Weights of a small transformer language model.
Size: 6 heads of 32, 8.69M parameters.
Architecture: RMSNorm after each block, rotary positions, untied embeddings, normalized queries and keys.
Each number is 128 + 32 x the weight over its row's rms, rounded and kept within 0 to 255. Layers, rows and columns count from 0. Numbers have three digits each. The size before them is the row's rms in percent of the matrix's.

# k: layer 8 attention key, 192x192, rms 0.0864, rows 150-159, columns 0-95
# q: layer 8 attention query, 192x192, rms 0.0881, rows 151-159, columns 0-95
# v: layer 8 attention value, 192x192, rms 0.0861, rows 128-150, columns 0-95
# o: layer 8 attention output (transposed), 192x192, rms 0.212, rows 128-149, columns 0-95
k150 113:068166122125143160153084149104121137125109099080147111138165168127097189180160139135134114146125142137125129127166131179135151107134123125163122125117112098109114092152068098124169174154051145103120153132154109183088164206172179128074147188056120093187163034058095103215107106138157106165
q151 104:111188109159057095123144154107111156132159143093144200166107122155087174117103099102128079094128117146103097120160128168156097159072129179162155112175141129116122093169149144147096174107117149070104113181123188093102131169124083187065101078143100184159127134128134090129051180147203138080
k151 111:126148137100106071161153176067120141166122152147130134101077119133104196094088102123157089059119121146136147150139139168121136130130087145112141107149148108154133130101156117179079139092126171097127166152160188117067153229112058157086144053119106162167121138120086106105092103143203063155
q152 114:146102140125100128108082090098120165115129130171139081153112106027083154153114134136107125093108129110101158163166134146168079176117134084178105164129144139130180142169129125178170104110171182116166149154080127111070139137139084106151152190115041146083106166120097080132149141153174168114
k152 108:119109126154067122154093142080131174122163154136148129137064112126080107172101144106124140131080157101078108144134144109140086125108160085193130122055103137163180131143126127192183097118143144111156157166100149095151147131150107128096169164177100124089109150136117095115067127141115185078
q153 109:099166172137136117123105110092151137161141114184114140098095120122089135088110093117160108086166166164166111120108112136122145112140184106183198151136103160192159168132163162128121095099150094179099105143144090097079146145117155157067153097083130085106179182096187108141105124137166135095
k153 108:092130154132174124057093161105159114193181135113120128056144090113139090073101130127133121112189141159180132085149112172156178089129169127141165092161158145168141153139156097161155094100127112122071138135161121092073126137179113157041159084116095126106135199106200158129107149139098124081
q154 109:214121074161114130098137109105129158116114141075168136098117083154095124059069107150164174165085167110174138125185129133089089158132151080148194116179106160136112086140141157167133118086175146071104119140104100121051184102130151131111126156141123087104117100155133103173152083098124130133
k154 107:184152099107124101099148110141113193116102149107148091102144087113132055084082139102187122151132146140131129099161191160084087123095101084180137106173098181130129122143177158162107121097181192124125185153105091139071177092140171100156135152136112120202145095118139132148168065093123131090
q155 109:221164111112102136123226165208118127156107123090076173133185142101160095095121129203176101121156120137138095130084149125112095182073133103092116134084143170155114108128088116184087124115207090168132172109124105167142134170111149125130139096063165143169116176150133109155123083108093133127
k155 104:213091059085119172097189202184148135136140150079102159093154115119146141123181132162137124115161136136109107182117139127121096128069128139099110153107107198159090099124052154173130096128128095119117167125140094119095174165093159117145139108094175172129120127164184150116142108097079135157
q156 105:180131142156129145123119128090181126040182103078136129141089105076135131134095141108103085107112170088152142204118158104129132099120140089096159159130061149098123145123118160119118114123172111101142097090174114120108149131147159116149166030116158165122164074173150125197171161121143134092
k156 107:187128151089086117111118131143136144109131100122086169111124100072172115100171163145157096113114178118129104171149103162147088144090167173150175161153109169095098087119111156102066091121133117132128070105125105147104155136099140158105168127092153143148190121094190099150222113126161092037
q157 108:174080134073060104132134155103117085096066092179131169199129121087105149139077178146156138161131115127111176120152110120161079140154111119126120127168079058141141184127045111116148181093105161105130156102099173151133119111166164138134183108120114162155120083115129129153136144125097156141
k157 102:166084141163055115133122101141148127109170117139176089212141117119146143115134121117191157103080179125104110136189128155124080078122103072105145132118071074109090118132122146125133108135113162104117118113085188112127127135133108103104146084097131136154128074131145103139158155070073124181
q158 107:072127111121121146158136158147127129076108049154138145135110157107122133161129135165099162130121194161140117132147069115172081098064135132091145140108091071187143149118117134165147169104080092214128118130152123134119083159103114093133115117106111091058152111162147078124143151165177104169
k158 106:050095148162041142126169182139120119119089107134110142071091171168110143120150117159096131148124144154154105185148109067144128084100129134083184058127079077179085177143086119160128139129140086216160127133128116120148085156106077084143126137065067137079130094172132135118115138124157125165
q159 107:095136120123132130142140082128066188120206094150159140127170118125137135145190134118177199206113160148133093097139167106091162119113100129154153114110153080116155101126125079145179131141174101141129120122142064242146132174138113141123155180113154093087144102116099130218123134123214150119
k159 100:063137104136134160183142120114122176099161112174143153093129139126122146121195144086167178152168131160121148115112147083118195058112117180156112175162125179121116106119147092148181162121152077190134123072159102122172142130106085143145164150158156082044116131125097157186083118143098191114
v128 094:091144151116080119124143153149130136085096138146171108045112174139178134103126078109076181161133194158166121114140147118150106094105159122131218127143185140130108129118117163178152105093122075086094106156133130151207167126140104136104101129105158097133122168113170143161114085141161082134
o128 094:171099099153171137119089128115119150183156117113116137194116120164110115132131155126211086123067088101142144111127114126103109166126087086180080145123112113112179125139199142083087157141135173139157133015121160109064046125121127141148128133186104165138181140129132086081143148160124179094
v129 090:141115149143125107132121008110114143149150118165123058097119158097125097138097118095153123104162168119124155078115191114145081152149172115154070087148097106107091158149111162142173109072140092076158130138099083115100132090136095107088140158109139070108098157129158131161039145152150146128
o129 091:117184136109094115125145207195124113086130114128134182193176128181094174103145128198102169125189084160138161193157068115153196089160099134123176184117137156143159119124098124152096137182105177183148136103122177126123165161135124161162144119131117184112097066117150103086169114112107094125
v130 095:207166106193126131159169161114203113142133138184135092197126178099146127102177121100141170118134149127099168110118107162131125119144137110124115177084122068156129144108127165162137172098130119138127139146191117123129154199211132085077200120114149140082116142071166152117126071112101200107
o130 094:079137119056134127083062108114042117083097137088141156053075088175115129166084081129146157119131120097134087125128098094105111134071132165165126123155117179126131108106137105075120099159126179127118123162099123131147147087126082141143065117169136122174133099154075119151049231135125129131
v131 090:143128198191135076100119115115136148130173097142159107114159146135163105088176098084116128149160084141141123139074157088084117108115137117124051137111207126126104113134144100139104109101149079128111090130144124174162113128156144131106139035078112121072109179072173107076114153069087167103
o131 091:111171098124103159170123139109138094138159113085137126150150120123133137177088111135142096105131183132121069148116129127133132121127118115137175121117097151101151119115091102138181151118128206158155134149113131081148096128145105122159072163156137140182144051107076154173133126142133134174
v132 098:149116074125089128134133116109114147081093126135172147166140174086113124141127112064133108133110167095146174105137135103167145106145099122084219095085109068193125140087116155111114241084090117137134122118068183122155120103169144087114163115072103147099122064127159123100136147099156148193
o132 106:121159175110178112103085086148144122121149124120087088124084119117126101135147123139121175149126081162116074117066130094129107140075144136191055162133162179107091116161129093132127067172118117136093136153166147135130169133099051179110157112203190122139078179103103139150081103156079146098
v133 096:180140120118093165140121099148147085173152103148131174135125130150151106130147149091116128083125196114134119114069106113111090157161057143141091178172112177067132127145121103138065080189146119133158141151149127135083137130170124125116142139165167125090114186094145147110179130132147134173
o133 103:095137098095197137154153185098101156108085148094142120096105125136095129133129120168182120170123068134092204142211135137124137073092183102155164103085163109170123128087171167159165186077094144118128136098133103156192154124130136102127147137079092104160146068109108095159039126133140115077
v134 099:094109078071137098151087055091191090079105126101117100093080082086162120140065087081097139169164122177120140116131115147084119105113162121118112145138132125090160095158123115128123125138129199108197132130057136115096144124154100185163136089057158098113132127128158124169129098095121149107
o134 102:143112133154119171062152185168139162149119100161137108177195182108085125116189112195136112093127138081149147164119123125176123147131113132153126114093143134137116122095172126139103108100149086165072135113194158105173178131084123092161110100169106101147086125099070133067126167172102100146
v135 095:113124155128129120180116093065133138153153147152122168121129123174114151138162126077139140071170122185105131048113118138149129086126098140091156183117088101109157171100148077155107120108140082111161137196140133136104101169154134125096190162175167115088092141091143130213108101147092125097
o135 089:151154109089168144129158133144160117070083163116117101127129123117207100119098106183118153148080087077144123189161134121114123152098172098153110080128149115168070141145076168152178173149120173177055176129113104139183176146132167116182085106089110148170137097176112121046142095096118168126
v136 095:118110160156112129136181176088097135190102159107083071113147133115119116129099096160144103129151147136106121124154144083150156125128090167147072154197134122150139130126121178122107152109202143134135101147129155187122093118138127162103150090136127176205134157103100156143148147117209116176
o136 091:110141081139089188107090065195151127110154122121153123168076138148110133128117148100088158127112121124139129120161067188119103158117128080174154092117134130118098136123087125153157117148102128094103171134093088121125122140101096110113141149159095100085153111152150155121092162155079148062
v137 099:087104127109112127099150195091115053132074140128102143137161150172094113178177095160119145169143096142137111111109077134117143153121132080166126110143092153154108165099153192144149114147081079103135092132086171140150092156103149146052134128124095140110131126138144153136158169140103144220
o137 100:192140096152153135164162086162169170112158133129127101125087072087129147083086172155165100104146140089121140124155132106098109126121102152122140145086145105136099123150108056140115139082223135144149122136168097129102179097140086118148134121105150090113154112119115155116077126119182123045
v138 101:145097172116112136091108096140126144159153123144132156137093154172122113139076086101096147086150093153135156134121072074144084126140167072114185126136153079160118114118130181138123129070200173129162127076092140082093125116090130101120078214121126106154132176172149127102177134167117125109
o138 104:126102120179146103123155154154154099121099164126097113149114089118152154123178143159155106149128132124121078112126177112118155109088074163117118132100120148081153095157065094106084159131070105111119094150134097141153135183143095187133202050131160177134157088019085138152095123109157143096
v139 097:105106089149107149119088153166153127064135170090089098188165103150150155120128124099161131179096148119113136186163149084170145136116159128114165163100107149090063104097130141119074129118128161079156108135097083131122166018175147157119131125143134207153108087098082134159154134172134114159
o139 101:122134183103094103126133124171128113168150091165144150102133160109083101104117135127106144116230094156128117088078107117105125141106109102099098084143173137147114145178176114159153161121142103188090129129143155107099088214097090112120125132103110037089077185107177124061115137101116153125
v140 095:137116106121114162133184118179153191151110149112165182123122088090171137130168086104122096182149159186162169150093139104098096136111137105134137116102118102098153116111127091143092135130151087118118144100075119172179183168131096137130155124129093133116134116149127066248138136133138077111
o140 101:140156154113133083141074123094065070109120110141140115127144131185087129108091192156158158088158102085118099102184132125114165118146123138122134171133121149147095137160196159112168136154101132151180094116133131097081084101133150120097096102104108109082112161135128166012102108123134158169
v141 092:128137100127099132141092098182123098090130158131096100156103106139152120162129174114096199131131145158134149100169075055122151149118119071148150081089164192158110102117075101182203193127134111066156139124145149068080129119156104134133146151132206116116119160161091144140118106173074198120
o141 093:123081186136138113097183139117128149116162105159170141108144094099089096107109131151139081149150114107137080152036163129173121138135110170096099158142100084106137135099170123058087116134142162156137127119106144204164138192073171126112150054118089135109142085099175166146095140097116092117
v142 096:146129106174109195133110166148145099154144129152140137085159165170142112091096080126134136149133119098117125153144161100118183127144145193151168170143145035152084164134123077118190132104121160148084114103080100144007137104146119126137106091135100187100159114141183121133153125140157118120
o142 100:147115165131147075135112147133114150115112113129100121159131097083088140166122163130091143133101137143136132105132113173159122137103152130081093072133139216133139110142156180145069141131132116093106149205187174110217078103148151136129160139161144108127144132106035119105128227089125162147
v143 098:141159139107140145123143140146072100058133178113175086079125186119102064116178113150196070101169079138184082114144139194094160111099100097148180136151105125188127131135113109120103137174135105112170126156113077137152089123146090052129146159147130098060111161059135157110156068115116116152
o143 097:130131136160138100185095137106161159168103118148078144139158115155184163181077174119097157143072128130067154138096161116110104082142148172127090158147127127079123097171076095143148085118099158113114138154143166102133188085130133136150094119127145180152065108171126062145077136147120103056
v144 091:079171154120140138127116166076119046034111145117146139139123108195130106107110150101122167097132085157185097147124138111119069124157166140162113174095166089131143126109137108147212149134123128105120144122119170159136103171088105073177135098154104136108123144136122132023133161105152091139
o144 089:139103117120103159128168075133150185197141129135152145125145166073186115122120061167164085184135160087102153126124122143127143110119094095078122127144091171107106152148127112112059090117123104179139129163141087085145179118132145123118127196129166149122161078110136086209143059135106181123
v145 089:124133144130162130056089116069118060152113192123190039115136138139083112118124133145105147092126240108120132094154191140131120125130132143104157087096202138155087127139147106134111099150173119153093127161160152148181112116072122188153092126149089170140060139116107185110154149135118133123
o145 092:128157126136089141184205171211115183141169098152032200104077121149201145144145162110132112161104046145130100211150104120120132162176125128141107130135099124090131085158135107119139183112096103126174116150102143138085171145100122102145118184101110110178207108137182118118119099115148113091
v146 093:132132112079092118072147135173135116147133136084106160122131096143138182103138127133112158102149120129150142127138169096121121141083126145123124095181127138145070122097141145156053104057157038124131130161096149094065196115140140104162139108158124169153114130103099159135112169126161172099
o146 105:106085105154158186176127125104115144108124107160125125118097200134044095172158150101121115112173128132094140130088093116126171094135144104111140109088137128106114138143146145123191170173094198132138134083140124138183104149096145146116135144109143100122114097151115114122151094126114093150
v147 090:103145133155112127112098117124116087157135117119078115128146097074146142120163130142147151103132197111153119120142148128178079193123190133120170138116097144173102158099162159096127162140075158101134142159152117142094092120155117168175199188097085147145185117119071080127161085178132137130
o147 093:096090117127146137142143121138095222098119140159144132108155158152163073122104141134085114185124060192139118147069103122130159149112075119159071130152195094113136128140151093195117097084136091123144072022086141167117107110096133102145091062165135154135115123148158127097126183121128154111
v148 093:133129113129129144110182096107193108159112144146132079153107151079163130125122070102085072151149195138133111128162171163137081170136153150143163097086083186149123111135141086062121081120108038134158143120128146160109154130100117092151087131126124108138107126131208125168109169094167158077
o148 102:122176157142116132140114175137053155136139127118118148101117142181097130149115219158182125128088081122126129128140095135125198113166137171107100126177154079125140099167149173144119162161116173128124135099163145126135058146147121155102140129153135154151157135165077152097156085194122095174
v149 095:069135157120069197073073113143144120070093128096091150176118172100165136096120109119074135102144158079111154161128117069116129126106123149180157155130104151133095149084111128073143155164107184076137130114167153114094113109146136145124133133118100155130174142160109102087168071161162149177
o149 094:151076101137129052174184141141113165181130138157146122099161093129027124158163151134172170176152084143136091141121102141141137114137167117074104108124148093137154115191141110188108133038146100128124098136078079124124146133146124150144139114133128095120078137105149212126105212118088125106
v150 099:093123106094145113174118065141107154181121127079172152102169161173157155190149054111033116115113107105109110120185044157104108131186103145120123117077160121106140098126107118069176106182107125103182160195210155193171140093148122142167080134131067083124193111109128135128064169135158133135